Each number is 128 + 32 x the weight over its row's rms, rounded and kept within 0 to 255. Layers, rows and columns count from 0. Numbers have three digits each. The size before them is the row's rms in percent of the matrix's.

# layer 3 MLP down (transposed), 384x96, rms 0.015, rows 319-383, columns 0-95
194:128079164102086164069138084163078087149143111051118094135152158135147151168155141100138156160106161116137152183107124099215145159117125137125119137219112090168100102079163116130078131145135128122133094177113095142146146107144142125157098153165099106157087102158130181112035157118117119115
024:120131137150124135107094110028082059156149162113119110131096111125160115137083128137083102125077159136104086103128121099134129145058060126140117132100087132150116151103125130098059076123129094172129053104144076147134124159133105125107181083058155127157157182158122098088123091075138134156
022:150193139105110131110162112101151150173155151081144115143121139182116202120162187135156126151134107174072070158123171164140164135088174117117206157098117111192187118117143168087143124090050139121077132103089151124125140091124130182096099133089096118149132114108152116175136096135096165140
301:115096147075122151101195119173081244150147074163123095130147147129144103091158145169131195178110122063099186107098165122098194132130121164112085048109153120142175112102143129107119158166140178141099168129108121143108137109114112150135085130125087121143088121090135120117089120102130145122
027:135085106147112121107131116147130068116133141136194093135097183159163071217090128130117128111125094091131177106147118115101096149115085147102103171147129100145092188208136126126130145137149105098137135096096104058125125146166152178146137156122174089111154135163168159203113155063160091165
025:113105103111113124119142169089101196130124054137138125138140175164103117144153114126140125149150106161126099124125137139153183158206172138068130158107140129130149114193137138057182095083077151057089184132087155124144157083054107180099066136162133119097132099098112136140124102133095124105
024:128153106080127131110174135086116178137159117093138102112118181180082141153147155108151123196174093173098052199096166135165169131138174135137155135099122110163148150167136130082170114075094124062123147143083134107144139089102159194147100134175131086093119064099147121163137104160123136142
022:122052126125098120140123141196131104084115140193143113196124167077147072192111065146136104089127082131149119047136111105149116125174112096145063161133150112127083158203081112121128112107141172097179098113111081104124114103099126119128110166157131153097124140090137179103131135135166098160
021:114122161193094150084052135077112131147140095139093042118086092118168103120178149085173067111143178170072114175096129157166162120154137112094097132127110141152159143153178111083155159123094157094075116116104171129136153093046078133131138141130128129102155122138121133154126099119072139143
021:127120131138130154117087098114217093116124097141067146093091050102135169129145125198101150134091116147086080144144129150090117109066192095112152107075101169137177130057142177114141117136096130087081123148169132198150136086108157102100145103074095142126118141148100119085126100099144128138
023:107103144117084123132069150193182092124093087166140072133117093142132092164166137153144103077127113124097150087147149132098149124190137111082151131148127141138130140178128148110206150105081131072099162122038174048124156107081091129095089158153107133088172101130129167171113137132117126142
022:132143139145099132088069147123095156108113073144118032114097152127125075175177141112090110136157157151103159145125123136179143126182131137087108171103156141161126174203146115107189152105103168055117151120085153099126151095062097143153068154146151145068177101124140157167109150131124120136
025:153197108114107139115139135103136143158121101103107099087143123136110151076151167117156113146145133162095054148118176154179148085120155095119204106155095147195159098113163176104126134075044103139061117081087128137142143101065094122080102153113106117154129113100132124148121085168062149127
027:112153093109158122124167072144123060089136122071088111062104157158126122154171169068117118138164137129109072153097152141040121132083088148150188072155138149173090146152094131171110135116139089128139115115104118051131154121140130196124156132139114082116097091133162122127091090173171107139
024:139132192082063157068096148053149125139164136124161038133110094152107125181127153143117124153126099163058117121136155128141138149124126125123125152071124092155176198141129097092179115105066155059118100130080110110148134085122134133122081114067172139099153103125128130185132134091118131122
020:140122113186171128121166155089116118167126161123127096135148124099174144173062077171161193148137107088129093122146159109152150160119105119105109160164150103092111169104118105114092135130129145242128081169194113167115114146135095103150089105126173110175116123190150163117174171093083153121
023:160119084081108102119207114144125104126131146107147117112194170168082100169157100108089117085105097110162159054106083110105102162123082136121130147136192117193068129203115109122122104117118101094166138076054085062158112150142135141136152110101151114121108152155129126102079098118151109143
028:106121140120089143116106188082138201150129099150120102170142123131099138134119108160183119154174145187113082160128158133195190137181176133081149139132107158150173120152160149074163115079081149081073147114112140154156143107037115147127097153186126138100129131080096140140158111145079165136
022:120156136126131132100122149076100162157101067089127067083112131140146129154124158118147110178193122168070039181096203156145191116170128115099174096128121150168165149137155116088163151113067145145097123158108142131138153099075078114117077134149126081146105094147139130156149117162092167120
027:119148194108090116092111136162222069123136120138157084135109105157143126207106169166153145119156125087087147082163169140072130126112111124118149105158128120157176190132101124165153153127112126081112142130080120090148121140187166132120142133064157100129139137166152162212131141062140103153
029:143127126144119117124132134150133102107126101131164064119094200136129090211146126119090101156135086139100115136116115119135118139165102151102115201068177111149083179221085108086187157105106165089147154131103143064108149080110129183155095134136145115076150098104183158151131133113177112145
234:130111122077109133082145160176100023148163086105096039171133110146189101146168119133109191199158107115105187125116109137178169155127107147120115159158174092109137135177115100132121129116115133100105169153107100089169188109113110148112102135145110098104125086152153100151112158150123083109
026:132157122128095112100114168109142170147104107126091058099126094120110137145108147156187108155191127182093043144145179131205165107118163092121204122112111142148204138134169134091127143098076137124050132136122116188161153107069113081114142146129141122136117141101111125102161113154086159125
023:130151123104109129071100107055087149120139094098130057084084168172119130162170192093115111173164138162091095176091136145118148157140113116128136108071152099130148179165158104113153117114104146045143119162099143079122150093096115157126089125141138083071125039151130145167111095153116136129
026:150158069147140119148202106103185106158135156106107140114134097112095185051129131125159143124112079134099071150138151170142083112080175112133207098111133097121173100074159143105099111104148139150073135129183112214156147100101124112117182132111101157151134153092127116097170091138095127091
023:148206103126122147134132149105111134166143111126114133113160148163134153091174165096173114129146164128123064099116168149151158091135140084109173097174102152187149094146146148108116118057056121129081099083075123114130137112067099144075088167090118117144114095115147130147114050183053129113
024:180208094093126141098168118067075182161165142067119101080144159197104148122157179076128131183152162165111069168110162138157160132103119122138187117144116141179150129152159140121104142098089070141104108111106109107131147145090113139112113147126155085141126093131152096154098075179092148125
022:104068140143113147107097134146128076097129142176124131208145148068148067170054062175114148056093120121155179064161086093145102139117100137112081167150093155140084135137132144135095105117154116109126091071148074113124077137141127124108127122114141163139147187121115132098130145066136105161
023:116104089196180149152136099107121056148128132128094122175126114103137132085123116114178098078100133140124092147126102146156129103087137089135138114149100167152116081117145158105084117125161091149114091094171098185135126098078120141102218123104093168120117172098117095014124060147138137138
024:130113097102198124159171096171140106086124156072108187123148134059086133080064093095161139137148100130105067212101142148071127069128110133170117084149096159102111084099091117143113118128172082175137114139169110152142132125123128126111189114166090107129093109078118130080129125132146106097
021:091094071175131096141161156181130176106120092152088119181128145127110123134163135169167134081130092152171087125169083139122140152135207100084178134150147116148174087145116190130082129104136167087081198119119138132109126105116163190107127157194107148123129170077154139117185133136083108125
026:149071142177116118135112173124104148146107141140115092175141061089159139095089115146179148061123106149129089129162114153185118126137142079122148146136125114112179117092167143106104145171159132186094128130195130218111121112098085060102171122121108159168122185135111114067190146109093148136
021:140166099079130101133198129158180072144142153119179154143116161142155139153107132181137170144132075086132096117151175131080091148107117146144186108190117087153123155097128179166115101107124074185127122091139092108125110138190148161122114144094138085192132165158161151205165171114151116152
023:143125144144139121130176139068113177139175194105153146147155123122109139104075124138151162139107128145184118188132115126105138130092107166182147129122111095112167141087143097139048111192208133184146122153178118179141106152200162141144185080128170125131096139146130097096174156100107180111
026:145188124138111135106118129078086204166121114085077068076148107126100119100144145112151106157188153194110057170113151124166161107122136115134192103136114156189147133127159115119111137112086099150094112109125121157137119110081094085109123126141120092143094105104119087063114093185066187107
024:169136108153149143139130171120106195139115068133129086113140165118141119142162114115137120160189118166111032167107167155181165110209125120104155106129143153186163158203152126078166152107077153142119141141126122132144161087038083127128084165178141110144138103138140151140144113162132151112
025:108200093122124133121148123103145160160129107124079138090133106111087139073146147144161126156153118172052050189120179128152130100120178115107205091135100159162157104127186164095122109077087116138063120075109137184150132098078119118108137152141099134163111135089133112089136092148070130106
108:087154134074135147123135099174139074117073090111057126108126099132142116197093177134136111150117136124098099120155154142250150122119166129086065110177170107096135098109106161159111097172159155130096153160105102140146139160129144122138065152131116130113069169130145098160069131134177124154
024:126125112074109120123168141140162144116160133087153125149126158169080179134152155101162121153137101152090059145120148153128169119142171121101171127115111087143163099124095160092182118077070121087084156123079140068127156086098136222093083163143105104114139074088150136218124112154105127124
024:123093172144103132074097161043133134141126112153114104180138092078152112115028089189155168115101125133119156104149129092154151125139106134125049103118107116080161146093151085103092100151141150146131101149171108200165103149151115066156097128124143135112104131153083137142171180077091131126
027:117140068124111087122141144072077153142118089102105113117147166147088165102077119082177125136163133140137063124089111117175144114135131085107160101127135084102134084129154120092094101080157119120076105138165114176125118097065120101138126167162115105117067087088116115065154079203054121100
023:111095049179173133159140110125049148126116106139124149159131208131142128121118099111156109095142153142190109123092071144174171140162127120101121150154128143139071080175161154116106109117186107140144125105176137136110108111068107156119129143203079128115110110124108124039119087181126170143
027:126162117143163153151149103094113100142157196082102166120122129125109161051127140073129094158119139176104091222102136098173121088066151132174141105107086136125121094097122140119075118135164096179144076121179099171120142118124144153154206113133115156153121126082120077071126088156156153120
024:107106073116130120134173148183083132086120069124112132137128183179113121173176154132128104122168102116160122107122087103110122160177155128102135125128171112139080109219098123141144132114107152071148185110093129060108107102109169206129065176140138092115099074116158139176124129172132085110
022:171143101142132125149146152131176166167103181173136090179209125147103132116114057135181133081121115118145157061112134118210154127173140113075126203147179110152131101180145125053167120097137146103089122114112128134158128125067098095152155122138146156105153153142113156077131083099120128138
024:118108077141119098173173116209158083115122163168167191153136169151094140176128120116132111108117093083178155076137116104127085104159149101126138158138177084116074121198107117108146119085193162080160142149119125111112123125131187163174167155160119136094119135083174161115150098154166080127
026:116134131114158134120197117147158094126134131121170165147125211153166133205101117163092172168144093095123143107146164116069122171125108182136104165129158097144088160155086133143135114117110137151184147126141125108128127137199187201157095148122149109169137141162164191200120170106167100146
317:147122164093065114098191189133116139104221157106106072141175160143158119152180079142128114157136146140111150141144156133242137064087108144104126108130083113167140134105144110179097136117100119101115103150111156110148121148075135177115075123142109095107138100073112147155092130138083111142
025:113139147123113128080078158021114156136167157124094105135105109110098127105051110166127136182109143166087067173132130082164156097098150139132093107069070098091195150079140128089088074103129147111102072152157093183146131112125147122145109116124137122091132099104094134128145139107078155109
026:144098120110070099108099155174138116102132107177151064160084158137139064207137138153139123109136093116115128078153103102126132160147129118075123192124135111148123177226119143104166134084116125073114153082061119055108125107109152164124084174132144131104163122125171168164139134110129092151
023:113111091147182119184175139165087131133130132111143170171142207178104167104190115085131082131143137135175138146103074126144153150195152150116104159109169121122067068165096136101139128117142147103164180141129152084100141112101138225147140138197097126103125102093125130110105096172152137137
027:143148130177145163107111107106085121115149163145093119124130109060178090104075101163112128122092163121130148144136131093212105092072127143139109137141070123130131130081156125154061116157163109186120052105186101199111080140150110083156154094122142151174140150165116101071138161082134146158
020:117152107112149104165203146174073091158129164073186174178138192212121179139154144107107078132136122135169126101139078100101150171151107141122133158092183109128098112155068133117111099124094116124178174134117111065087141137162143211128123109103127113144116137110130113157096087153158140135
023:124195154078059132128089161080121215143158159105098163144152085177095170112122152132129131152137163180136076081122127118144157111089153094157195128128107138175196123087104164129102088068092110092103094115111105159148121143118133104096121137077119140141120123107099119098125071177074139134
027:118163147155105139088115128057133188153120086131084097114153111094131114115114112181143118165160138195068106168141173102209155119103175170096163157112090168179154154128179138082140116088087127128058130109128129206153119111083119111119145125147132138153131144112111102064137123123104192136
022:107125169122122112157090154182194071097126135164151160196074147088134153156121108194125142139107093130101121082155109124116135141119155126096120187096097134144112120121055193111174106080069133120118156078103131104121136093136151192107132157107097166145190152085154170155138154094151097172
019:144188117107159131118178137049056149139156160052152173157135210197122182148090129110092123188130179165168095129110104122119200144138067147137128144090159148153108141156107130119101078113130116120185109150144114122141131157143096175134137103127141110129112116151095136136095063134137160146
030:114203128123137135153147132107156122169131166113078170125152086106122160095094140170150139140147137164099071140148173143157140059086162114153218104142091133152176126049153171131111089108148122158089101153161114225138124131117135094109165149094097161167137148120120109075163099159102149131
026:185141111109088106082146107060171149156142113077156056068104145183102158149154162117151133163149070162081050124114144167121118149101126127140186128069138097163176182157145120074159133118093114083093161131091120113162167084100135156111143124112146081095145091102139128150125092115132155126
025:153062121115083115116160159156153122134150161164173115192173166171113123174123056124142113084113105117173184065102085102170129170170129120088084191121172096138067131204096122089162112092155131067156142127097118072133119128107140171149124139169136128100131120112119162134117109125146145155
271:147084121103118104085111162145102050138193129097125123158128184105150099141162090140122175150087138107112161190093065146182174139116134134109082162168156124124144136098151090107117162161078153133106139179148141107145157081164146112119072131127110103089142076173162187101066174090132097120
022:142166142078125162130171184082106146154162140091145166115195193169140117133133122123099129191116166169130131168110131055147148151178079141131082157110126143134080112195093119116126093112112136142142079147103096099148136136119105202149080133107182103159114056157137177146080107131119124164
024:116123164170114127088085111022091090144141172105140079142086107111134099165048125150088113147097153128103130121147115096139125144077074162117087140084116115115149170091132099111081115152129119171143078142157078144134120184167133102160162072093176127118159192144124105141149154062116147138
026:118063148109114119150136137173171074118137195140203166195112158134159136181092087123084131087063076089141159061137116129099110128117112127120084182100126090100085144137056126097157109091143166119164139136121118094109144137165148183123126132101133157119159149109141160165153145090190105135
035:103123133174129091047118122122122153104092146053142042091158146128115187226085155146128141128171173134125110126160118153223165131108103130122130154129149068138162086078130126160089126131074115132121146146171151152082101132146141080157094137122139105139087140128122155139121149119083102159
# layer 3 MLP up, 384x96, rms 0.0228, rows 320-383, columns 0-95
028:142143162153186144164107105141169223104102114158132143110106105139123187142141131081191091112130113151085100164180223148133127148153124118189151142125135198148114127104091138145150095128178203092135166145145130099088108123117129084151139152154189127091149149130131109148128198157101130108
026:075065083148115145071068177127091115115109076120070130126114092152176140126148125093111093078084139103181159139112133137064108098130095125113123107079200122103103122114137108167129130104142093137157103125178123122162109147115125088146138153101115134092125149129097139153125123144125065000
292:115213102109162114076146100137145158108112176137083092132095119138119210108073114091192109083136134159181131072114124119126105171134122171166102142128119181130120156090080157150137130166141050152083110091173101127146164137131140080116186106141146130095145150108085072128152154140114091161
028:065130138128130095133091080112146205080089135128055114103059070108126121115088131114170074146088130103106084111124156098083131120146116120158150128106137129080121104034097147129157061104134119141130140129130109096082133071059111119131177096126120132135134153123079102054126162148122127100
024:109109105145150155113124146179081121144170149119115122121132130118128160098158135054154115119113132103157172159176070082253071082065144164117166075181169146112152115115192155182128152132139103135154096107129138142152128163135152098132129111191096128145105097148115121116155081126152121078
025:073065069151092162119133198175095128163131090127135129132091099142143136097138145106090075090106144088224178128151160094164075080122178116121159116141202122097149117114153146165152127122119067170150140106164134152136120135152137115115150114074083140144127146157106140133135104126147119042
024:129164184147130140069132097116126139165100117128171112130100118147078159128117147197234153138146143136113143168137154142135152111151164168163175141188079062156149118104107152161140093171151039127113182149143140165148153123154139159127156132177156138173104114152089131079154118141141143191
023:092134101099163122066118111121107182060107124085080122114119101111043131102103134094091148095082100114134108098129111114120108147121129112136128056091148157100097110152130152144104110121155142084157081091166103135039085105074133083113135074131100145096104143127073097110121126076130064071
020:112157125144166131134121177096073153120112116136135113133176146135138148126144103008133052088144132145155116031085168123131108156118157143123140127121184137169115140151147096129099168096127106133184129127163120095103094176168089132149125160135147128090105134141102162220118158104096104070
021:135150140127149108095114099105099154068155169131057112150145147116156127120094131094213154142092146108181151134125087135195154126127150173147186088186179131121135114130180137163129138120151137104178095115215104168118125129083163175140157120189146152104075158153068116105151145128158099153
018:069108093098168152114171109138099173117166110125125128120120130125052095091115123081116145108115110112169139110122054086198114160105123145138143046184153139090142098099192166132139126128131173072153112094132118161137122124171126143105113078192102143151070133180080094128129109070136092110
023:093085090146121156075054176153108101096137119117127126145126129163185140133137142136155126092076147109167177143113089158071113144148130145132103098083249136074112114178151107144141125123153124140183077139191121154102099139112135114155138166139091142091132169112099155124125132122154061064
027:143063126129056166081169195162124127120135125137148176141124104149198130143104125183100133183139157095202153153111177101212129112178166107135151131129154121130124121113140126082155128111123161150128132165149119149178126087058131153127148125030155134114153194143137151148134130127128165132
022:055120072141157131166129130106088199131128070123127104126054107132089110097137127038090110065076110127128151109101161098144107122140143124137127121137165134120121124092147166154146105117150080128185189099163109106110120140193115121123131112133109149111110156155117132117116177122143067020
022:063135153106108118166078135105121145153112131080160128142125098118126147118114146106141083171120123110089134144160151130048125064105100129140051179076047117087143140099071129144138080110145066149131162121056129083138125144160109080117139151158120126145133107100065159091113179159120122070
030:151115170152151169200130135168138133130128119172163147126075129155144141143155146176220169159177169142131147166195190114229139125154140134135202147158117148136146135129142136135152145173152139137081172145167139135189154127142146148152142141136147138175153141116165128137157134176148157193
024:147161123159183139105127126149095146116153137121115097120128138133083140086137149040140096042099123123164158128168116118117077109104152130163187092146205148113136127126163148213133118155163077130192118092179144155059110154162133100126139098177086135132082124141099123161152088122144079109
020:033098055121111146086092195129101147097147118105103136151122115149140093092102130096071113077072130085176182117114100114159074108104139112142083100107179115095140123134136132148155114096136100131192104107143105138137099130128140109105104123163081156103106159122055156108113102119145072049
025:074139106128119123162123134051119198099098118150092101136067100114107071098083110065118105079087117123127140119066169107091133114170144129148132158072169098091111131093130135120151126135146072133190158120156095098104138096171100160134162133092123148096146167122128153106121204110124109043
028:054090097099094130071134136130083158147113094107035134120107083106134134103111116084069100144098136087147152138123119091178111084099100122132137093166103115101142093027129141150149077097122088111093118117111121113157124105083122110093145083117127156147082123159026092105128123118123124102
239:133192152151143141089112143093175220122101176137122117094130085130076155106136160090159132087113117155139095123172169122143102145146164114161149094103125155113129100085114170148145128117171105153128121062191106171091129132134110098116211080122074151109119156107069074081176154118098154105
023:088157110156175174141103188122094162117158126155158103170130160165108149102137129161165125066127147128189165124158145148144103153136185124182139121141215155115119128161128146178121137133165083152227137090213132170158130157177125128154107160158115157153128162127093149145126133162145083153
023:060055047113114130149148185148096161115157102120121142123095109128140103085107113092043097102095115091198154112125121070201085113132167118104091083126145140103123111127157158097142123073123127160163147103132107132166121111158150109098110065128110137144123150149119111110106127090134102039
023:121133156114110133126036202110073075121133129107092127139164144142254188138158133177120121140109169131142126135130159158073129088131104153126086142092150163127097132084098100120082146119129049180140096157153131117117113131082115089136110158053147119106115134112121151136097161152120111128
022:102076108151116163070081176164114098130140130104163134127129109156182172140146149143201168116084149108147192205170098156155110127129145188122128092110192134080126107170163123166154136145168132132167097156183126168115112125122165107168154174174104132105165174121131145093152143111167094076
025:095031080151106177133127187198143118120155118148191153130116133166206147135153146135159130141101143101179171161159135119205112146136146138135125106133207148081120114152159139122153127110145223153164122144163134151170116118146142109147124149088098126131175172123156159124112135154153102085
030:164193204158208136164147074134162182146112133163174125115123125147089154145162134147214126154150128163100101162149172144121162154158125154180200149161124134154140137107129139178152105178156165112133164159126144136107141147154121159159158163208178121143120134143128131157146145156128150192
024:165137209125137146028095125143116158091105138128115151091159120156116195149157138149173116115146142136126091130180185159097131116131142113157178109117095159159111119099102116161101118139159139102112082153162140122059098126016144091157137149100170109103127115120074093169156098135088153156
021:195150165120018151075138166145167100163138154152152149142168140138127151135126134225071095136189117130181159103127133133109139134148166093145160176101113111167139142133091106143135137137116133158104101159112132134143142129130104144107125130017117129123161137127134170171132110163108180190
032:182179166158198143144116155136117143149146168174167118152135138148143164131151131194227145116177156143161126145181150148153131134151152140154171147143182145135145135185147137160128164171145103156162126112198154171172137144125129131170158168183161153160122132151122136139156099170130143216
035:099165121109170091100071103092100088091108124116106098119112126112081116114130107157105110112099117132076087121090091143000130123112091101126045111081080109122091134132092104122080102112117075114131097103100123108110103133127114080112084118144113115117117081092095119109097095131107096123
026:093133120151104097146066131090149133098102149128092103145086073126175122147090140148160075134091149120130130143100161141007133097150106133150071191063167096079118127104091100119159084103127066171156139149127118116098126102106100135131181161105140119099151150107109145070120173155130120073
021:162166119121136102209132116149161122181145138142123122125075114130080175137155123170066101135135114141085099092112190125051115138135133034126086167073110163141104152163074143115117129137126100159106159105101133086105129133164113065117108110041119126153158102090170125139084112167111139148
024:088052067117132145075109151146100077086117079108124133127093126150085106127141127135047127112073141100131148097106091115048097140111121066112069074085153119079109120159129119114117126114127141116146094097137128140103090132094135093125063121081080124116111129105079135158103057103130066109
020:044112092128126157071108174155091131106143129137148136156113128145216119112110131173146124148105161096150212139168101116216092136102150149141111092154147141101148118134151144149156123135152111135170116125161132151182106134154154126103117138211083168149085132141062158078118093154165099176
020:138113140139150165127062208123093087102132102118143127162139115172200193153164141135172136114115177126202181152147132158142104130124156168157144101132211134103123126109145109185134163134151108148181076152209137164098107150081126118163127177105113121099114151135085173149114128134167099133
161:160150145170120119106077171074145212085124163168150120146156139162078209094090123082183099097156119147148109125175106149090100123142148116182202159090133164145142141106106149116151146101144078148163130096173129141132159120166116097129171090121144141147160127116098146105176151141093121045
023:099086089162067116058086171148101117126122118124076114134128108119194117099121133133131078064104130091198178129140110130074105076127118129114152119106232116098124115124164112174143108098135070157171103117188130147145117129095125104129169131092097148098115156135123147102151111150139086051
028:137214143132196117232130092103160200144121167151180107127133125121034150115140129079171109105140083157112119134157160128135121142120154123160139166129115164146128147143107170151148125174158117136155172105085128110064136169203105110108134117193132122157149124109144132130121189123124112113
033:161121159134156153192129178168128112163166167120183133141159151150182158117168144224179178146140147121159157201221155162165112131120181155149114134154134181129156130166140151142121149140130139179155141141127153176161147142143145112132115121139123124179174144114151131137139128124157140219
022:149084199119148132052110105187128102110125157099106157094167119148132159137155142150162118176129139106138111158210117134101108115090122116124145088143089159131149112118121124143106110123120171117086072156099150144124119133041177095141118117183154104150097101122062090156151038127098155195
025:170085152137060150042130168155129105142115089112162153126170114151171166159145136199066109141141126128131111124139172181033137133147122084152134130121125132159105130070082116134117094116124153135114116160156147123103105104075127105122115147000137112096148135139148133165126107139100127117
020:119094113161135112127127164127096121158114149165156126115096085108146122116112114163208157118153160095166150148208115108159096076122144121111183125154125117098156107126170156135169119144116055164125124091189145161202159102076135140149155117192091141159134130143108153052188062114122162157
022:084113190107114145122102092145080062076108099069042106087101138120099130128144144116181136130116157127089137170174130136086130070086086160109158092135076113104126117039132111193088093174145085103063115124123128131105129143109156124121123101111123121145077092105099078123131126156135096143
028:169132183127106144142147148116113084182131128119105128116139137119192167129128140208190171161174166120139132165165166159183140096127157176133181136193086123155160108070132139149134133156121089153084152158142144165182167102095145157136143128087150120164129127154134124106147137126140181234
026:094088130134063124124114117102130147155082100118106134118089058103127105121090128053126072131134126105124146146093143102095117054134080125136132169086098080094141125029091117122179078116123047144106157142066128089127144106108088139124164121126133120109136120126116157086137158120120148039
304:171154119163140133061121091146176170087113152172117108119095110146134136086087180071186095144153086143135088162106152111083114172173146103124117157081184191143125117159104142147153087151213117089138183100164125161148135153166105119079161091138147144121116147095066112094097153128124104101
035:161174141154168147213150135146156202165147141144192121144137132142117171119162140107138095093152105147170140116178198146174115176148183113171147161145201177143138138157135166162156136140160148155183187111151142140112135164203114115131149135161154147155142155147160132169127188143139113145
032:112158155153194129148142118126125178142136150142141113139103112139178165131131143164245149168121158127178146173167152131188149130141170177184184122188174126112145109117156153179145111146147125131164150133192134163148145128138132159155186139196158152152109155163098133089146150164157133178
024:154066138126081127044138129181096066147111125108063152085155108106131120116118132134066119129126124098141123149180095122101113062097100089077148097123070128112141116100135114146112112128110106123048085120119151135168126105059166098107116086107112125129111080137121088138173039105094162122
024:124166171122187145146138080120193167128092114126196123134130114158045144168151133132150104143154108174103070085111143160019138204155111087162097166098118149125101146160072133113132073145140174099123155137076138128079128147154100134148136155137160109126112135128092127171095156131104135147
017:162050140185116134102106162158139119165121106176125165087129083119188126131132130125138149130122140100115148199205143134117124046125050104112151136123100116088135125091122112147157111130142124159071131126159155102242145095101165109136132154135133131139175091127150122113191104159094161098
023:172104102174160157167140150134118077139128076148208088116097141144100123124168126081145133037131132139104157151125148156067113166149123115144117117119230108107112132224153109123122160154134108119167166121174140154102130150196128112155104136119107113110168134123186122162131118089148069132
024:129126139157205179119133126156111137112109085110130134137117123166077167137178138049135097096120130138162128111132118119101091151104118104164179106116187173117130136114138146197129144168156137090167115100121151135056108192109113103152122137139124129111065130138075132248131115119129083066
024:135169159160140125049121106104116171158088104141100113133178107125181161141134135106186103114131131142158150186128141157091161091142112184163187153145212097117144132127144093211141112140141114113153135156165142117133123159140098143151189181185191150085107143184110136162161169145116124091
019:148063130164131178164150168208165130179148100160177169084127106145136137119152135075089078121145108111128182205180171094179107120132100115123136134134148129104137126112141120136163122138148174145101170154105144097205135130224161092108115115154114123155168119132188135171133143138104127097
025:158143143145122135106048170101126109094109086131133106142162126158129160147144121091121110072120134139138112115082131183010112156133103107160096150085213129111103143142086081127111131111123074129167109128124124140057114153109115101146101163077148118064121142114092132205110173101112087104
030:038071056132105141127084177150073155083122105140055119136078115135211138108129124096079076108075145101160156126117166082166102107128137122116107104091185143103106115104117137121121131096132096163156124102165111103133107132115124095122129115071127156133131156132117126124099153161139072038
021:144112179152162143183151093178098083166122122116134119107090137131112120108148162166192142176137145127120147197205161114135150084130143168132191128193079121141154128107146146184125109185140086153080180146136159138181151126178156138121155103151135132193107101119153122112172105143162140196
311:104190151155122137137108103097150215093084122172104110115091101129115190136121145105160107066163097153136093087156194113148108141143135072155160145078114130109121129172097171172150083115188107134134121071170117155100118159098104112132191099114151158148130172105069060127163142153111135149
031:141100111160129151215146167179137161170157136135218136154128115143145146132160138140137141164151110125141187156217125129218122142134173148135149149164139135126158144145143144154177120122157130166133183156126144133210158143217135118114135127170114139156188138136165156132160164137168136122
041:156176160148192149204143118130184230135142139171157147132125142141134157128150138126174129111153118154131112137179210144184138167158138122174171165137156194146144137132121161154157125149164209118144172121149137117116133138171126129147145154167177151135149158147151126167127197172119138156
022:130165148154091098084103084116125128182091094129050115109125103095107156119117134126172059126154120124091111186126155139103162079119070182142173165178105102171134119034091126176129093143127072099086162158094138093147151127136118125122170144153196137118117122154135096099153173166119150103
051:150107117124154154201138141116148161158137111162177138159118153140092054087109117114116113084167082116126147102161096132025117146140119092137107159090131210110140152170112130113160158117123151169164147102094154116205157143208099133136103132149123138168193125102129159157128147135093138068